config = dict(
    hidden_size=320,
    num_attention_heads=10,
    intermediate_size=832,
    init_std_o=0.0231,
    init_std_down=0.0,
    lr_head=0.00669,
    max_steps=4890,
)
Each number is 128 + 24 x the weight over its row's rms, rounded and kept within 0 to 255. Layers, rows and columns count from 0. Numbers have three digits each. The size before them is the row's rms in percent of the matrix's.

# down: layer 5 MLP down (transposed), 832x320, rms 0.172, rows 755-768, columns 128-191
# gate: layer 5 MLP gate, 832x320, rms 0.18, rows 756-768, columns 128-191
# up: layer 5 MLP up, 832x320, rms 0.186, rows 756-768, columns 128-191
down755 102:139121131132147115132116146120141135125187139158143133098146081160161136127116140142152121096122133148129142110142097072123104137105112147135094106140124078127117111123117142179105098116145137
gate756 090:135119107118176144105090136135169157089140105117127135154106115126131123075161141187132140116139097147127152141131162114165139084068154143097119134131120157100130134146133142103164092138122151
up756 099:125096121116201163122157139171123153134159126098122106122056087141083118135172113138161123132128116096118123168118136096172094094128132126086131147132126166105124108111078122108130166132126131
down756 102:115100113133152150154095164137109147146141144145085140137105170118101131168159103133119146175157123173117084141169152127147120142119129127136107113098090105171115067143115120130110138095135124
gate757 098:143152146100145114121150130118134092146101138133118155133154148097097111139123158177101182140149149094082169153161153142112152076104131157136083109117113165140138126124107125115150145127122125
up757 095:155135106126106115159112110115142123150096138139162130127097151143128092155119166164109152188114111130113155120160112116143097151158105187120116117107110137118137121143182130119108093089095121
down757 105:139146094136121123146112119160154118076116114138134115161141120108128089103099127140158079151099118153104148112096138123120108175129126130141155139134115136105109084094126128129129150159162118
gate758 103:165116118148158153150136131135098102163155087147116146172139140118101114120163148128093122133139128143149100109141171110159112110107163096109122126130139187127148169122134152134147160120115120
up758 097:163124134133144153176128131126157127125092125147097138135170110161087137134124138113125105101094176103116105118106181073091159109108175149110144119144122148112139142103131122187155121126106104
down758 095:113126150119187113127125161122127149089187102122179139130152103099105133172156120136113123117133126124110146123102121133125127128123109139157129103168143144112082119110164183122149083127107147
gate759 096:187124141124127155132165117112153090085108140119131137167120120112103140113123178091134081137163121148120061132130129115159089145092081158106101149134145137131127101095116126165106154123108135
up759 100:164123103135137131120169175162125112136161126131154130110082145120117157087106158122141164120136123157133113136110113109122125144144134128136123137125109114117111145124114086103065114113123126
down759 101:110118119113129125138127137114160075128133116126144162091111149092147143122146158118116119123110096078104127147119131155155128071138145114121116122129141132105143129129116124101148154132140099
gate760 092:166102132162138097120082118151126096104098160111122115131155108111108144148151142066131165108140113119137084100111117131126087109139146139146129105142108140148144122171125149104140122109067166
up760 090:150121126119114092110139154175112117133145134121110061160122151109088126121140169085130116121132149141132057207139142112104130154143124119129137094128094133107142179145106094180161163150100091
down760 090:075174133108096186171143100121098158099109140118143165137103138121145108081147125195132102151131130109102174096130153109169143141112105077104099188120141124133147130107158137112079071156155089
gate761 099:130131134108175141141071145138118152120142121103125114141121187101131122101131043109119157137124159099131162075127157157131085110084153130135101137136094117137097152158125115124170146130140162
up761 103:125107116095153115129104106107163116170074151114125120104165106108096113144128147155112127140164116132140127103136139126126157113126114166119146118167157121111082120125106158115107111104112143
down761 097:144144136101143142131127183132131163167109132103124128152086142168112156131112121146104138110113128135170128107111096168135153136112157152098084122109078150115102119117102094161153173131132110
gate762 094:096110182110134116101147118101149144125092132149136127128139121143120128142129134158134116148126145113105145113130170105137137142110143148119138132167143136138159126135113142127115157113125159
up762 102:130166178089148156150133142174125147125116111169145098128109150139127168121151126132100115138106134114118150159106159125128131158166147161112153111155140137137118129103102125095099130080106103
down762 094:141124137185091154127097180096119120121142127164095137151096132151142149115145146114158132130157144121115115068140146147095121110128154096162170091138061112102154146142115070123161092145107170
gate763 103:143150133087167090107124123141104095124134124124156116140121113128112127167167145121108127169125077114111176088123147089101141126163085143124135129119171163127096173127111121183101115136136114
up763 101:096096134121132105072131107119113150117119125147158137144139118143145128149125147103118106064105147089142119137146110166128155150151082143149125108116118135132140114111144102101120132099152161
down763 098:109125143126147111129128148176111164138181179125119091092129129153162140115149131181100121128117107069142146122099118134104129127141152118120126111131073116139129158149121154150120151109108115
gate764 106:136153119132127154136141140177157125069141147138149134161156085087118143088138118170127069130126116139122130147167135116128135132109184153106153097126105116091126149139123165129118124113096114
up764 108:092110166148135115116103100144093146138156115164129133100112099092115105131136082128123133131118141140088133111161093126108114089124160113123124098135084082142125146179119121142106110138124113
down764 104:091100133123116098149143095092131115164177109109106098083099162120103071105121125129142129170152118128155153152154127114142103129090109134143124055091150120097149119118130114124116178108103091
gate765 103:144122141109176097090160128149121070081135163084140122179151085086108120135085160111158088099098065172158112151134128129110146123132123157115123160168141144125120132119137102145104138171127177
up765 102:122141127108146126103125114135099157117114145134118068120138121137130102202144088139106139156121106116128115158121141102103156116107157116170156162129126146166090135128105126113160131140146067
down765 099:121120142084134121160128155133144123129136165133102150104114113150082136137136159110142135125135156180152125181093109148155127075082123104148127171131108171144094172139157138133122151154135144
gate766 095:166124102145152102132133096113122076157133101152089117128085122154122123111132125129138131106146162145148135116105085114148114095176146114141104114131133146131184160071133128135164106103117156
up766 102:129151152106142155135163145055166135147132137143108103113072132152105127106104129111161111079127153119145128124117119108109152176109115133117146115055144122181135140101120148151131119111106123
down766 101:132083146133180134145145098099092139089147123143125135078108140138147167105132084113110077114111148142084132167117111120111144116116136116137087122112091149108127117141115152134127136123143149
gate767 099:159082132113097124156108167146093083129111122106124145085130130120186115129133146088108157138141116110121092096125157184134137146136111125110086155121127121133138144111119112119115123123209165
up767 095:104113132140113135084101158134135163155162170125114171158135111119070120144138101117134146067102160126182109114097146105128125069134135153133154111142128133080098147125110128135158109114120119
down767 097:135137137138119152082155109136145162157138117100119149155138122131103170110099142094150179137196103122085116148124159101174104093097138125127119104159098114122079169146134150091120147144119140
gate768 108:154106156107103106107119106123119091135153091147106117133136125081142156143142138110170117134117102138149130154118109175121155170133141138124118121155108138148174121164184161111133149116131091
up768 108:134135124138155122130158097160165123134158110121134124095146150137151145137134085118136098131143153150089123124169132191105137103104163061129140120172106114117105102175092119125114129105126117
down768 113:098149182117141144137132117112129120106142134065148176110144140165120115143143112170099171143135122123167101123118114179132089130140148138108101118162093150140153119154082100130106120120119097